config = dict(
    num_hidden_layers=9,
    hidden_size=448,
    num_attention_heads=7,
    num_key_value_heads=1,
    head_dim=64,
    intermediate_size=2240,
    vocab_size=8192,
    hidden_act='geglu',
    norm='rmsnorm',
    norm_place='pre',
    norm_eps=1e-05,
    positions='rope',
    rope_theta=10000.0,
    rope_fraction=1.0,
    qk_norm=False,
    attn_scale=0.125,
    bias='qkv',
    tie_word_embeddings=True,
    parallel_block=False,
    init='uniform',
    init_std_qkv=0.0266,
    init_std_o=0.00626,
    init_std_up=0.0266,
    init_std_down=0.00626,
    optimizer='muon_variant',
    learning_rate=0.00197,
    lr_mult_down=3.0,
    beta1=0.95,
    lr_head=0.00594,
    max_grad_norm=1.0,
    warmup_steps=200,
    schedule='wsd',
    decay_fraction=1.0,
    decay_shape='sqrt',
    final_lr_fraction=0.02,
    batch_tokens=131072,
    max_seq_len=1024,
    doc_mask=True,
    train_tokens=906800000,
    max_steps=6919,
    dataset='wikipedia_en',
)
Each number is 200 + 40 x the weight over its row's rms, rounded and kept within 0 to 999. Layers, rows and columns count from 0. The size before them is the row's rms in percent of the matrix's.

# layer 4 MLP gate, 2240x448, rms 0.0723, rows 300-341, columns 336-391
103,135,212,152,200,194,161,221,204,273,166,196,236,153,231,209,231,184,170,200,232,146,163,155,193,184,215,180,227,163,219,190,234,170,172,158,214,201,209,195,182,259,245,273,262,180,216,151,168,181,132,155,210,277,202,280,229
099,188,279,161,134,228,193,242,218,198,208,201,164,211,239,190,198,155,229,230,176,193,141,176,189,253,185,193,230,162,199,195,249,189,194,204,200,203,217,139,209,227,245,98,217,197,197,176,190,185,164,182,244,248,237,159,153
090,188,173,154,244,201,172,280,227,194,172,180,291,207,196,256,181,300,195,146,168,181,185,191,146,193,186,200,177,210,208,206,160,213,243,213,206,247,188,224,191,119,197,242,230,173,235,225,218,176,228,140,163,177,180,214,180
103,148,174,238,178,170,227,162,136,174,190,244,163,155,192,247,239,207,228,216,204,228,277,184,214,236,172,131,209,215,197,184,145,184,194,169,129,181,233,261,171,195,254,227,293,180,214,174,186,216,162,231,228,180,223,115,225
100,179,204,119,132,230,197,171,150,166,203,204,179,187,209,268,190,245,226,240,216,203,221,162,242,230,278,232,160,171,266,177,211,232,186,150,147,230,239,163,204,217,145,189,193,189,190,230,167,267,158,196,231,169,160,215,153
104,215,143,198,260,143,169,162,150,236,170,168,205,184,247,292,191,218,218,280,247,240,177,156,261,202,218,254,184,183,178,269,207,239,254,225,224,177,125,247,168,193,208,213,163,235,164,171,252,149,222,202,174,171,230,305,251
101,276,286,139,186,261,182,224,196,213,262,136,155,219,245,191,165,205,204,223,240,164,176,187,249,219,223,64,211,229,169,165,180,248,219,147,191,140,183,194,202,265,212,218,176,200,183,213,213,209,211,194,172,169,304,216,280
106,190,190,186,139,251,179,154,229,118,173,213,284,120,153,169,252,204,140,228,225,208,262,223,186,174,207,267,205,216,198,160,138,169,138,262,179,186,166,216,240,179,198,209,230,130,200,266,206,223,138,224,189,189,199,243,169
102,235,194,139,210,205,237,192,160,196,265,153,216,183,165,204,212,188,157,220,195,170,209,262,244,154,263,170,228,135,230,167,155,231,142,186,227,166,242,228,252,216,223,225,185,141,209,262,230,142,219,259,173,270,169,201,245
097,246,195,136,233,159,80,184,206,219,143,182,238,193,246,268,238,210,193,219,241,159,220,259,165,202,210,170,186,232,271,174,139,249,193,187,198,201,155,228,231,224,278,218,187,159,184,186,203,169,214,175,243,241,212,187,248
103,255,195,192,166,203,204,217,159,233,151,211,147,155,246,240,186,233,300,208,206,159,149,181,223,203,224,257,178,219,213,308,213,200,145,213,211,199,176,143,125,212,209,187,147,245,198,189,187,222,243,214,236,171,190,192,230
095,189,174,149,251,200,201,188,131,218,205,206,232,112,161,163,184,231,172,165,212,281,185,170,146,232,152,191,237,189,137,141,194,288,193,248,344,256,226,220,240,242,195,198,194,256,221,225,255,195,209,237,146,325,163,163,252
113,135,201,230,232,183,237,260,260,172,215,131,194,212,183,253,232,227,191,147,207,207,199,253,169,254,210,164,156,145,177,258,148,158,235,170,201,226,191,165,236,226,207,228,142,240,159,217,353,195,203,215,229,196,193,269,213
107,165,196,222,204,203,162,164,224,255,188,164,233,157,269,157,224,163,208,264,219,207,128,238,165,237,237,162,193,173,159,148,159,206,192,164,211,231,200,281,240,143,218,224,126,217,207,157,213,232,143,192,252,132,223,191,181
103,234,210,185,228,166,199,226,202,270,203,197,192,220,215,210,231,187,156,204,180,143,292,95,145,159,167,161,175,137,181,254,287,192,240,235,252,264,163,265,196,223,276,199,204,207,210,303,232,225,129,174,203,163,201,244,155
104,263,229,162,162,240,178,187,205,183,218,219,243,207,179,203,174,190,207,195,261,235,204,186,160,263,167,210,187,206,171,148,141,216,172,223,100,254,195,292,232,210,214,277,192,185,211,213,220,239,203,151,139,237,225,169,187
101,206,260,176,245,150,165,231,230,154,169,214,237,227,237,164,200,177,201,203,267,159,251,214,263,188,175,139,184,243,164,255,139,163,214,207,127,212,197,181,197,163,197,194,211,189,158,172,228,128,191,162,202,136,200,148,167
101,142,198,145,253,198,216,157,223,263,223,229,236,219,248,278,183,195,223,166,158,195,227,213,217,268,248,165,135,215,219,200,200,212,199,227,103,219,221,214,232,203,201,170,165,223,232,215,219,262,180,231,179,152,294,129,221
109,224,141,225,215,238,238,188,209,181,268,161,274,105,229,220,200,246,259,204,136,179,167,189,240,248,166,178,161,165,180,268,192,202,198,181,159,185,221,273,161,214,215,221,207,148,196,117,137,222,235,142,197,199,208,195,195
093,181,165,195,199,201,201,231,167,194,138,235,178,216,83,181,208,176,232,193,242,285,233,172,185,177,184,199,248,196,140,165,253,204,235,197,219,152,201,165,105,244,183,216,189,136,151,238,246,142,226,215,187,257,194,199,151
102,151,240,187,185,222,222,179,234,251,190,153,240,145,197,153,199,157,194,178,234,163,197,204,201,201,197,212,259,123,228,223,165,191,99,214,195,232,147,131,209,248,226,144,254,237,211,114,217,210,166,261,237,158,194,169,185
096,195,200,91,247,298,240,110,177,176,218,245,200,248,200,157,224,195,178,244,220,235,204,185,272,178,170,176,172,234,206,193,190,109,106,225,90,226,241,219,160,273,139,229,202,204,173,231,161,174,201,265,176,193,246,224,172
097,244,196,230,225,219,242,285,192,198,199,202,242,259,205,254,200,241,210,218,182,241,226,191,216,163,234,267,159,242,187,159,235,258,186,143,241,262,263,207,147,159,225,193,221,246,243,189,203,243,163,186,156,178,94,131,181
094,245,164,172,158,298,194,133,189,130,186,245,214,209,268,267,141,215,184,208,178,138,221,200,230,225,176,219,140,141,204,204,133,241,219,140,251,169,154,243,207,248,255,233,174,210,230,235,226,184,252,201,194,218,196,211,142
103,198,282,199,169,191,217,176,173,197,175,188,169,139,245,239,254,292,236,181,226,238,269,242,234,198,237,212,184,146,197,214,208,161,225,211,113,170,238,222,200,301,261,157,254,217,277,218,190,242,208,233,162,204,155,215,225
095,208,260,228,135,163,184,161,134,227,71,221,212,158,269,236,214,213,292,211,174,143,187,134,198,218,223,198,180,272,279,229,283,167,244,148,183,131,212,234,229,198,183,133,188,190,220,193,185,239,259,218,206,184,187,151,248
096,140,234,159,172,141,232,259,168,157,177,162,216,165,213,213,194,171,111,195,262,197,179,244,207,230,177,164,300,295,214,202,230,182,258,210,183,160,136,142,214,180,210,243,195,231,122,174,230,200,90,151,97,175,97,190,181
096,215,253,186,205,241,249,161,180,263,179,162,224,218,172,253,161,239,209,221,192,232,264,237,217,238,226,210,255,231,176,185,216,181,153,215,200,166,152,123,197,223,189,205,271,233,234,212,203,220,130,213,154,159,223,227,204
094,190,226,200,233,229,174,223,144,200,185,189,235,209,227,201,284,197,199,223,164,169,149,273,270,83,155,144,275,141,236,209,157,110,123,236,190,197,207,164,239,233,216,206,250,175,189,154,190,209,296,211,181,152,242,240,226
099,201,188,169,217,99,283,173,125,178,220,187,156,197,285,183,168,235,273,152,208,180,236,185,95,199,203,153,196,194,249,221,179,274,175,141,226,171,245,202,181,181,174,198,171,217,250,237,189,169,137,252,233,127,175,188,271
100,182,200,149,218,291,167,271,140,223,230,227,185,175,166,219,209,219,190,188,237,203,201,207,188,279,119,234,228,244,228,183,210,197,227,194,251,207,179,251,200,173,124,213,216,227,165,259,165,168,161,202,169,192,253,166,212
100,223,281,230,224,134,224,193,150,221,188,166,158,190,187,198,205,222,260,190,145,145,218,252,197,182,249,173,217,184,224,200,193,243,225,210,232,184,199,219,224,234,231,202,216,170,188,172,194,209,255,84,155,253,166,124,174
096,137,164,236,185,189,107,222,179,212,269,197,224,202,187,158,232,211,138,216,228,248,204,213,160,252,178,203,224,168,213,209,185,212,168,179,192,151,168,183,179,130,159,261,181,159,170,219,227,144,159,220,181,188,221,233,200
097,180,178,257,212,222,230,172,193,235,133,212,245,211,202,237,266,174,237,220,246,193,154,208,209,129,192,145,218,242,182,216,248,188,183,186,152,207,211,211,155,274,226,222,190,160,228,184,228,243,191,162,168,251,222,200,203
094,195,274,147,225,193,135,221,170,141,112,190,197,216,258,123,123,133,167,215,203,218,156,157,183,206,219,114,143,215,126,174,114,198,172,211,139,155,195,174,137,226,140,163,249,165,112,228,219,213,180,236,238,266,258,136,175
108,138,258,157,235,192,170,180,179,190,215,132,214,222,217,167,213,153,190,259,178,221,245,211,162,169,218,196,209,203,191,153,203,190,196,253,264,271,139,240,223,231,150,148,191,197,226,173,179,254,241,86,228,162,236,169,303
097,214,180,185,214,247,248,200,156,172,194,248,168,227,184,157,193,198,292,179,203,103,136,215,167,287,172,224,202,170,188,247,246,282,199,224,142,192,250,215,222,270,232,165,197,170,134,208,231,236,204,193,269,137,216,196,186
100,169,245,203,175,161,149,159,253,200,225,210,214,137,226,166,188,154,191,243,223,165,237,182,210,135,186,205,216,210,127,201,102,144,224,138,184,137,221,170,222,220,241,158,297,232,172,181,188,243,273,141,215,68,180,215,135
100,220,158,176,216,157,166,270,154,152,219,106,170,122,199,208,192,239,220,131,201,163,228,221,191,268,221,202,140,110,221,208,159,204,242,237,201,151,185,242,216,238,127,114,71,223,246,205,273,255,134,183,165,239,143,171,249
099,259,256,276,206,146,135,242,182,279,203,228,193,221,198,188,205,167,231,137,246,123,171,162,160,300,208,231,212,211,159,196,196,261,175,164,220,212,214,219,177,187,217,186,183,188,260,168,222,170,213,168,198,155,218,200,187
099,231,224,201,181,264,245,255,274,212,194,228,219,200,206,190,233,239,234,246,183,273,146,209,135,211,193,224,203,226,236,174,171,165,195,252,230,159,175,194,191,139,222,194,226,228,141,167,238,201,213,190,205,276,118,173,206
101,133,141,280,190,173,179,217,248,158,165,227,174,186,212,171,155,93,171,129,212,153,184,214,212,209,173,169,234,121,241,221,191,177,236,270,227,171,219,113,148,160,229,211,195,140,144,142,214,190,275,234,226,265,206,250,171
# layer 4 MLP up, 2240x448, rms 0.072, rows 300-341, columns 336-391
103,189,143,204,237,188,168,217,122,243,218,175,182,233,191,236,221,198,213,164,182,215,223,187,161,192,225,146,251,168,162,178,168,197,194,213,224,181,247,151,188,154,257,251,169,194,216,240,170,186,249,156,170,149,178,274,244
098,168,235,173,190,220,152,190,257,218,199,225,249,190,216,188,170,205,76,251,232,148,217,179,158,259,221,217,147,202,178,238,237,168,219,217,224,159,215,227,205,161,185,233,254,236,219,218,191,203,126,236,255,231,252,254,284
096,160,240,229,151,226,177,191,197,130,106,242,207,182,231,218,196,234,173,229,235,147,247,210,175,188,223,201,240,179,140,214,213,216,228,137,210,182,232,186,220,209,230,203,93,155,191,192,119,173,227,201,204,239,156,179,230
107,269,192,199,132,199,240,219,97,162,146,234,160,165,210,231,167,280,173,181,148,184,159,219,169,306,184,83,171,220,183,175,196,143,256,245,232,205,216,177,146,206,156,196,251,205,173,175,165,217,150,218,159,273,244,146,209
101,226,192,210,217,213,207,137,258,223,161,214,169,178,188,209,244,241,207,233,183,191,164,192,170,143,183,214,215,255,135,180,197,247,177,250,250,262,169,215,170,194,189,190,203,164,64,152,136,208,144,266,130,254,208,215,240
104,207,167,188,139,169,229,171,128,150,203,222,244,215,154,204,234,130,266,224,233,196,174,185,161,190,177,164,217,241,233,191,194,160,185,144,184,160,121,222,185,253,168,179,130,193,211,209,181,157,183,283,285,234,182,220,163
104,212,190,186,230,200,250,234,258,306,161,171,267,152,214,210,198,217,183,202,155,230,163,201,103,195,222,189,284,221,266,162,167,233,212,142,211,134,215,179,198,203,193,207,251,221,221,187,174,195,192,240,169,188,182,183,234
103,203,199,188,170,135,254,134,201,214,208,220,90,186,176,184,140,262,246,160,171,218,183,179,224,214,110,202,142,156,170,163,227,240,237,206,287,212,182,253,181,202,282,218,188,207,164,163,211,187,251,156,225,164,160,98,261
098,193,238,180,167,179,148,124,160,178,185,185,160,204,224,192,187,205,205,204,172,148,146,128,256,254,214,99,236,229,172,201,188,166,179,149,168,110,206,238,274,195,178,183,192,147,183,120,219,234,237,174,198,170,237,157,215
098,171,250,208,185,172,204,146,159,222,217,218,223,210,208,242,215,210,245,221,260,195,263,223,149,186,194,88,203,167,176,170,237,136,162,120,222,168,247,218,189,223,237,202,188,221,243,205,162,208,239,157,236,152,231,236,150
103,143,259,193,154,194,118,213,228,230,212,164,180,178,239,221,218,234,276,236,111,116,178,175,266,258,170,181,172,227,268,182,247,207,194,190,269,141,251,221,164,209,157,207,180,243,234,243,267,228,195,237,234,170,153,183,162
098,220,256,223,229,241,187,231,206,185,174,182,195,214,213,144,222,193,158,220,180,168,281,229,280,216,266,182,232,128,205,188,206,258,204,219,174,160,213,216,204,208,316,212,211,233,204,217,236,196,229,204,267,136,176,202,193
107,171,248,228,190,212,211,233,203,228,192,223,257,168,169,173,190,240,172,152,154,229,256,193,143,200,156,201,201,198,249,87,156,212,179,163,266,239,252,177,123,282,196,164,253,231,196,165,134,162,180,210,137,288,177,155,245
105,230,149,231,227,244,209,242,268,208,207,220,203,268,251,205,187,198,198,220,211,172,248,195,218,184,214,265,182,174,228,237,152,107,228,223,275,202,191,193,232,117,184,235,207,193,202,168,148,220,207,217,157,192,182,196,150
099,178,207,203,205,218,164,196,157,172,217,167,212,197,182,193,212,163,233,170,275,241,163,250,210,213,265,180,191,282,224,149,187,202,238,182,146,146,248,175,212,245,259,275,247,210,194,222,156,191,149,220,239,187,257,192,214
103,202,170,199,270,182,265,169,200,240,182,250,216,199,179,231,215,180,233,237,196,285,224,163,247,294,100,175,226,149,225,157,137,221,254,257,218,171,134,209,209,194,209,234,160,188,224,244,186,207,213,202,251,150,228,202,150
097,268,242,235,176,181,150,88,120,229,227,206,98,172,210,184,212,236,210,135,138,245,192,212,253,233,176,209,239,148,245,236,182,267,154,148,182,222,195,169,211,195,221,168,289,199,203,210,179,205,238,219,198,265,126,191,215
110,238,135,222,188,163,216,111,204,247,208,198,226,211,264,199,168,244,205,257,232,239,237,191,226,284,236,226,222,160,212,181,191,156,159,216,236,266,211,219,218,141,204,141,151,120,171,165,185,227,230,186,231,164,157,252,167
102,225,180,241,243,261,219,235,212,187,138,189,203,174,169,237,212,188,169,148,215,186,61,171,177,202,246,201,202,191,247,292,183,230,216,189,247,260,165,205,291,275,186,195,215,211,199,201,230,202,222,158,228,186,229,228,131
095,328,216,244,195,192,167,199,192,242,159,253,272,223,162,243,189,243,219,189,235,221,251,188,180,258,161,212,213,219,174,241,193,178,196,188,190,210,131,169,287,216,253,178,225,148,210,201,208,160,201,221,152,201,235,166,208
102,289,268,186,195,166,149,211,183,205,112,192,229,205,245,224,96,224,117,202,236,173,135,173,220,226,239,139,182,202,130,169,218,145,208,206,288,157,239,182,174,191,150,154,264,158,167,213,236,230,259,154,130,211,217,265,184
099,180,200,163,246,182,222,196,208,173,206,184,228,278,126,177,215,147,120,191,275,202,151,178,160,243,206,198,253,260,185,207,166,190,174,187,218,185,231,238,42,219,180,196,144,240,185,135,207,190,174,126,220,238,227,185,192
098,208,225,227,157,226,214,269,207,246,221,186,264,207,183,201,226,257,183,213,222,228,309,229,270,192,179,236,227,179,223,280,136,133,222,251,158,176,213,187,177,156,162,156,210,136,170,128,238,201,205,245,300,141,212,170,212
092,139,275,127,163,157,238,195,224,229,162,271,179,191,233,214,229,214,192,260,201,161,222,180,206,159,163,176,180,254,219,223,185,159,153,213,230,285,167,225,155,198,210,161,289,225,180,295,278,198,200,216,209,127,318,240,192
105,146,264,181,216,179,205,211,139,238,171,222,164,209,221,156,137,237,161,163,142,173,159,233,255,182,201,186,190,163,145,206,226,108,217,275,233,185,192,170,284,233,252,197,228,203,208,237,250,214,105,247,167,187,225,231,230
098,248,104,198,209,273,147,170,239,231,207,144,187,242,190,197,147,179,208,190,280,169,242,179,231,209,215,147,241,222,201,165,249,175,222,207,108,195,192,203,158,186,257,161,158,238,214,118,237,191,228,106,202,198,189,174,153
099,98,198,152,171,105,198,143,211,234,168,195,223,254,211,259,276,192,174,202,159,157,154,225,223,241,175,228,187,263,206,180,187,155,228,174,207,208,138,184,211,193,148,194,140,207,140,237,156,268,151,99,135,142,165,219,232
099,233,174,189,191,193,197,164,204,117,209,234,176,168,208,151,234,189,245,172,240,216,173,181,171,213,250,222,244,187,214,167,234,174,189,223,250,234,242,248,229,220,212,265,231,195,184,168,207,170,198,235,221,232,204,199,254
096,179,259,214,170,250,150,231,229,241,230,233,150,216,221,187,238,169,195,242,161,198,173,170,203,142,84,216,206,162,190,186,270,243,266,246,212,175,245,242,213,264,159,255,183,169,244,186,253,256,190,238,174,271,260,284,160
099,220,214,217,133,211,198,193,250,180,177,172,199,196,179,255,182,223,257,196,194,185,154,195,212,278,184,287,210,179,210,236,221,147,202,124,174,268,130,209,172,243,218,146,201,192,259,256,127,191,241,123,241,170,209,144,244
100,144,237,212,205,171,209,209,183,171,248,187,143,139,136,181,239,224,241,215,242,197,173,203,221,255,156,236,234,235,220,173,192,226,237,162,269,251,176,209,210,227,183,240,175,281,187,195,215,207,153,183,148,222,205,145,171
098,136,144,178,236,223,156,170,180,185,259,147,175,191,125,226,185,188,245,150,229,166,262,163,217,261,219,217,161,217,201,142,196,171,159,193,278,217,227,236,112,235,173,199,169,108,199,270,248,223,182,195,211,225,190,207,207
095,223,254,219,179,176,240,242,251,144,259,143,252,273,246,220,210,109,268,135,226,186,151,199,269,234,251,167,192,177,207,260,257,163,200,209,198,186,206,184,138,117,241,250,134,234,229,214,161,186,232,204,232,165,162,189,195
100,184,254,205,194,193,197,252,247,134,225,149,191,210,192,202,170,178,154,223,153,219,229,196,159,248,235,293,254,198,260,195,150,173,229,263,117,189,213,192,176,174,197,173,211,213,152,180,193,175,147,239,203,283,230,184,215
103,201,145,150,243,278,163,213,219,236,212,223,218,202,198,159,200,194,209,291,235,168,168,200,177,182,198,210,223,202,181,245,216,157,212,267,143,225,218,237,197,126,233,166,280,218,194,157,154,161,150,173,177,250,113,270,211
108,182,137,233,282,234,190,281,175,154,134,204,139,153,218,231,191,227,152,244,306,123,158,175,186,118,223,184,221,208,201,141,201,161,187,288,186,231,161,196,258,170,244,232,203,180,255,178,248,295,233,309,164,244,211,193,158
100,131,189,214,186,143,278,202,222,207,210,230,223,287,209,166,190,194,191,174,183,163,194,163,278,290,187,159,208,202,193,189,172,189,225,249,179,186,264,123,194,229,164,214,239,238,255,202,148,152,216,173,228,230,195,231,238
100,196,128,252,210,184,141,242,227,85,214,165,191,218,257,216,171,184,144,250,120,211,295,218,165,172,167,219,179,183,208,174,136,185,218,240,166,195,189,107,210,241,193,195,166,167,175,186,197,248,178,218,268,218,181,227,200
103,162,269,168,162,221,114,270,207,193,204,258,227,156,161,238,297,187,203,220,162,191,179,166,233,216,224,194,145,197,189,127,110,176,142,198,254,150,208,260,260,240,296,203,141,241,177,134,204,241,196,186,122,216,222,210,188
098,224,168,242,140,194,177,149,241,207,240,193,231,209,184,198,265,213,142,167,229,171,226,96,171,249,237,208,199,207,159,165,131,207,192,162,246,221,222,126,170,175,144,201,226,204,176,149,186,202,328,206,181,204,213,263,247
102,294,256,155,206,91,167,159,134,278,137,224,154,259,284,210,188,226,271,250,185,168,192,164,219,162,193,226,257,167,197,184,128,183,260,168,230,173,233,181,160,143,214,197,150,193,233,175,209,207,221,203,213,216,235,219,194
101,234,171,211,190,254,247,205,240,171,195,163,192,221,153,229,245,201,239,157,208,241,127,225,261,206,244,184,165,193,236,186,195,223,167,190,217,204,171,224,196,239,199,155,255,163,194,182,227,214,98,184,188,136,183,221,181
# layer 4 MLP down (transposed), 2240x448, rms 0.201, rows 300-340, columns 336-391
102,197,208,170,168,193,241,168,157,208,222,246,281,179,205,234,217,276,231,222,278,185,144,220,260,213,116,239,182,200,228,161,168,151,191,186,176,168,192,233,241,179,244,221,201,155,181,220,209,199,226,202,224,231,114,269,201
093,172,227,186,209,259,116,246,171,169,154,202,221,208,209,247,274,219,202,260,203,204,215,252,198,195,212,183,237,238,165,267,163,186,207,212,179,256,168,224,184,217,171,239,236,190,306,149,177,181,180,222,189,223,184,195,221
094,188,277,160,141,180,191,220,229,264,208,225,236,189,210,192,213,239,237,144,138,193,254,161,182,181,239,207,216,207,184,201,186,214,269,179,157,149,136,168,138,207,178,294,173,174,179,239,270,141,219,224,173,206,179,171,190
104,238,226,214,205,193,222,174,237,193,193,276,115,153,151,194,166,221,173,248,170,187,222,178,148,250,150,199,225,196,215,189,223,223,147,198,242,181,181,161,165,197,254,146,237,148,183,206,200,256,220,201,163,247,222,201,193
100,260,194,142,178,309,133,220,206,153,227,152,220,276,221,186,203,121,198,168,245,193,246,250,100,249,179,130,171,198,197,120,228,247,205,197,162,169,185,235,233,218,216,121,231,149,220,309,210,165,210,218,227,243,240,252,128
102,231,206,202,187,223,167,182,178,208,223,290,206,150,191,292,226,178,268,215,161,211,229,137,235,264,208,239,186,194,204,196,239,232,175,127,178,235,125,137,166,163,114,190,199,266,247,239,193,133,180,204,267,227,145,222,248
099,208,249,188,229,201,196,163,177,191,210,286,223,234,168,183,327,176,181,134,233,120,150,143,241,216,214,202,132,156,240,230,211,270,224,196,131,142,190,228,234,165,244,216,164,240,212,207,240,246,179,219,241,192,246,264,281
106,238,187,76,175,195,155,225,194,168,204,248,164,180,164,172,168,210,237,225,150,210,228,165,151,154,293,221,153,186,204,197,235,182,219,212,156,191,175,278,180,251,263,207,148,261,161,162,208,200,255,167,168,188,141,127,165
103,198,230,163,257,201,212,207,188,217,216,186,213,232,214,246,236,252,205,243,193,224,148,247,204,254,261,126,206,192,198,200,180,204,226,153,51,178,250,247,198,173,220,193,209,150,215,235,204,193,170,189,208,284,175,243,201
100,221,236,255,239,146,179,222,204,273,203,229,202,162,217,225,167,213,225,153,195,232,208,183,193,198,227,211,248,246,243,255,197,146,167,222,118,204,237,202,187,189,188,238,127,205,181,271,193,154,179,209,210,208,231,225,241
107,175,164,163,194,201,148,161,158,211,226,253,175,162,159,208,156,216,196,221,180,184,209,193,169,167,160,171,212,275,186,209,191,255,132,216,211,250,192,208,296,189,184,186,157,270,224,253,277,207,214,143,175,218,113,176,229
092,173,200,170,171,139,153,225,81,171,215,190,158,171,178,164,219,188,199,200,171,189,177,200,163,265,236,165,215,225,237,162,210,167,169,186,164,172,179,212,202,173,239,194,230,302,241,230,216,134,207,113,196,210,232,177,231
116,172,240,180,186,231,115,212,176,223,152,136,266,238,137,253,193,179,236,224,163,209,247,188,190,198,219,190,258,237,192,129,216,199,176,181,268,247,189,210,165,268,200,195,197,225,137,208,131,197,256,225,157,167,207,204,204
104,213,167,170,262,259,166,212,174,192,171,224,122,159,193,178,197,262,117,186,199,166,254,243,189,207,219,208,138,176,213,259,232,183,144,232,221,240,257,239,174,158,171,258,234,189,260,234,165,160,211,243,129,227,179,215,158
104,174,224,169,280,182,163,275,160,190,209,209,158,213,202,211,123,171,189,227,176,194,216,242,205,148,207,127,196,269,235,200,147,240,246,250,219,195,172,189,155,268,294,215,237,173,260,237,245,164,184,204,143,105,224,194,172
103,184,214,178,188,160,237,178,323,225,180,149,185,199,224,189,164,183,241,258,276,224,181,181,227,310,164,152,173,194,162,218,146,177,161,198,192,166,183,176,159,233,183,249,200,257,174,237,191,215,183,248,146,203,136,157,238
099,145,206,105,230,236,187,134,283,159,220,201,252,160,161,228,224,191,194,217,273,211,165,100,204,158,275,262,233,228,110,265,268,168,242,256,153,261,280,158,192,197,135,216,146,232,152,257,136,244,262,169,221,166,142,250,207
107,192,206,165,177,223,132,162,198,231,191,123,216,184,212,210,230,189,197,235,273,180,151,235,145,252,204,181,218,201,136,226,112,226,184,213,213,243,189,131,269,184,160,251,269,221,158,212,195,226,256,202,215,225,225,187,216
104,165,122,240,187,248,140,163,218,197,197,130,223,177,195,230,217,167,235,214,133,192,208,208,218,169,242,255,179,168,201,244,290,198,217,218,290,220,158,189,189,163,146,153,226,180,264,241,249,149,175,220,253,208,230,118,203
094,199,239,215,160,255,186,194,154,214,184,234,136,237,184,171,254,166,151,213,206,212,185,206,205,166,264,155,176,238,171,249,157,230,226,230,260,220,107,236,313,141,211,175,149,222,229,271,180,185,158,218,192,256,171,227,229
104,180,218,282,206,217,247,326,258,267,165,215,187,211,204,202,242,172,216,211,253,179,253,229,115,235,230,198,232,208,189,190,218,175,132,179,269,259,216,253,127,205,252,182,230,181,186,233,239,184,220,146,250,184,241,230,167
103,231,190,198,271,211,162,226,199,174,230,259,233,244,207,206,235,226,154,203,212,81,212,162,197,201,260,145,198,207,265,177,193,220,174,213,159,220,270,181,160,161,171,157,170,182,246,215,215,230,175,314,145,188,257,252,188
095,261,226,204,267,202,195,194,217,202,182,141,242,196,199,178,237,176,150,259,179,198,215,187,199,190,191,277,118,211,246,205,262,141,186,148,216,169,212,182,181,154,157,225,192,256,248,160,206,193,237,267,200,230,213,259,232
090,217,168,251,154,159,177,228,196,182,171,138,228,167,179,158,201,157,138,122,265,213,190,183,164,204,149,127,277,228,166,223,228,223,242,234,228,123,245,220,229,177,102,114,185,215,151,155,200,190,245,166,254,192,177,238,167
093,231,247,186,177,212,145,209,214,250,155,211,180,222,146,190,210,214,148,167,176,173,163,229,212,229,176,268,157,264,190,202,252,122,187,228,130,278,196,193,235,262,215,209,137,191,252,223,226,162,140,212,151,262,197,212,191
100,190,128,175,246,211,217,194,241,144,212,173,225,191,209,253,243,186,225,265,143,190,152,198,171,201,223,208,183,252,180,222,265,242,199,227,144,202,176,166,238,186,134,207,169,228,231,166,162,203,224,204,237,157,253,234,184
097,176,306,284,253,193,207,187,198,163,228,243,184,171,166,246,219,168,217,206,217,139,175,240,217,246,260,261,176,238,207,304,185,210,243,219,162,211,147,168,256,217,181,187,208,258,223,184,232,243,205,189,181,224,235,110,164
104,146,164,198,238,229,129,179,240,204,143,219,109,203,176,167,234,217,245,161,190,179,137,183,190,224,240,119,259,241,207,201,213,172,136,291,257,200,205,208,142,245,247,212,159,171,208,257,176,182,217,198,203,231,174,192,145
100,171,250,145,201,221,252,212,204,184,159,245,200,106,180,167,155,170,108,187,179,221,176,222,179,245,164,202,99,154,198,156,277,179,267,136,283,223,251,199,213,247,236,242,256,223,233,186,237,187,134,245,218,185,184,230,119
095,192,191,170,205,179,178,234,171,187,155,139,155,152,207,175,140,212,305,235,207,207,210,215,203,148,204,171,206,182,207,154,129,184,238,201,232,184,176,165,267,201,230,239,241,182,206,118,213,235,260,129,134,210,190,188,201
090,240,240,194,230,151,313,226,316,275,230,248,195,206,195,134,240,274,274,185,222,112,169,164,206,200,219,174,202,250,198,263,227,251,150,196,152,219,135,145,214,273,310,173,225,173,165,156,206,248,223,156,220,183,205,159,226
096,179,99,185,198,180,193,140,223,217,198,187,219,154,139,179,131,231,245,204,206,190,240,211,257,224,177,154,199,180,220,194,175,212,196,164,168,199,176,159,172,132,234,211,138,235,168,204,201,151,170,284,176,206,176,269,101
097,160,235,176,191,163,194,220,193,252,182,214,230,156,187,144,253,193,255,248,250,114,219,217,210,145,163,191,163,131,222,121,237,232,194,192,223,231,231,181,273,148,217,207,182,222,198,255,154,211,205,199,242,164,238,181,132
108,170,199,187,201,195,249,245,253,172,150,191,201,149,176,148,247,186,212,262,210,229,254,148,229,177,237,187,171,217,195,282,167,138,231,259,166,197,218,218,168,207,195,210,257,159,202,147,154,201,77,180,149,202,275,148,205
103,161,167,145,247,210,142,261,185,198,259,165,122,229,192,202,150,184,192,191,197,197,172,320,236,209,195,213,212,216,139,202,205,142,203,227,186,266,169,133,201,209,179,253,189,251,253,206,162,274,218,159,190,232,121,226,229
107,185,190,213,239,153,192,241,198,240,168,213,223,183,120,202,257,211,225,187,217,140,188,167,118,184,261,147,185,247,204,217,272,148,201,238,192,235,174,172,239,145,146,157,150,153,257,229,232,195,277,151,151,230,174,269,194
101,184,203,211,168,244,193,268,197,256,238,188,208,196,174,224,191,149,228,193,202,158,207,160,265,222,156,203,222,224,245,254,191,165,149,168,252,220,173,226,196,269,146,217,273,188,183,186,267,286,224,195,195,93,226,224,231
102,235,179,181,206,270,253,180,204,229,142,218,145,173,223,263,156,215,244,160,216,174,201,211,226,191,251,263,177,234,239,109,179,156,223,140,190,242,187,232,241,179,150,232,232,198,210,271,187,211,184,212,226,148,229,222,194
096,149,177,169,190,177,183,229,232,136,234,203,209,219,204,216,222,202,222,251,159,154,199,211,166,196,172,250,191,242,182,174,255,155,108,149,189,242,184,196,171,230,215,219,232,203,257,166,167,178,276,191,123,195,283,243,201
100,216,191,227,158,182,227,288,196,186,216,180,228,196,216,181,202,260,238,171,223,192,162,204,212,148,217,202,210,211,152,176,218,194,148,221,258,212,247,186,171,174,177,226,194,208,168,172,247,172,265,230,243,167,215,158,208
100,151,250,188,243,220,214,156,132,240,169,208,185,228,243,177,206,205,141,182,247,198,215,170,320,220,252,224,257,159,176,179,169,162,221,183,252,202,219,263,185,256,220,220,183,189,259,155,200,180,229,234,206,183,170,216,253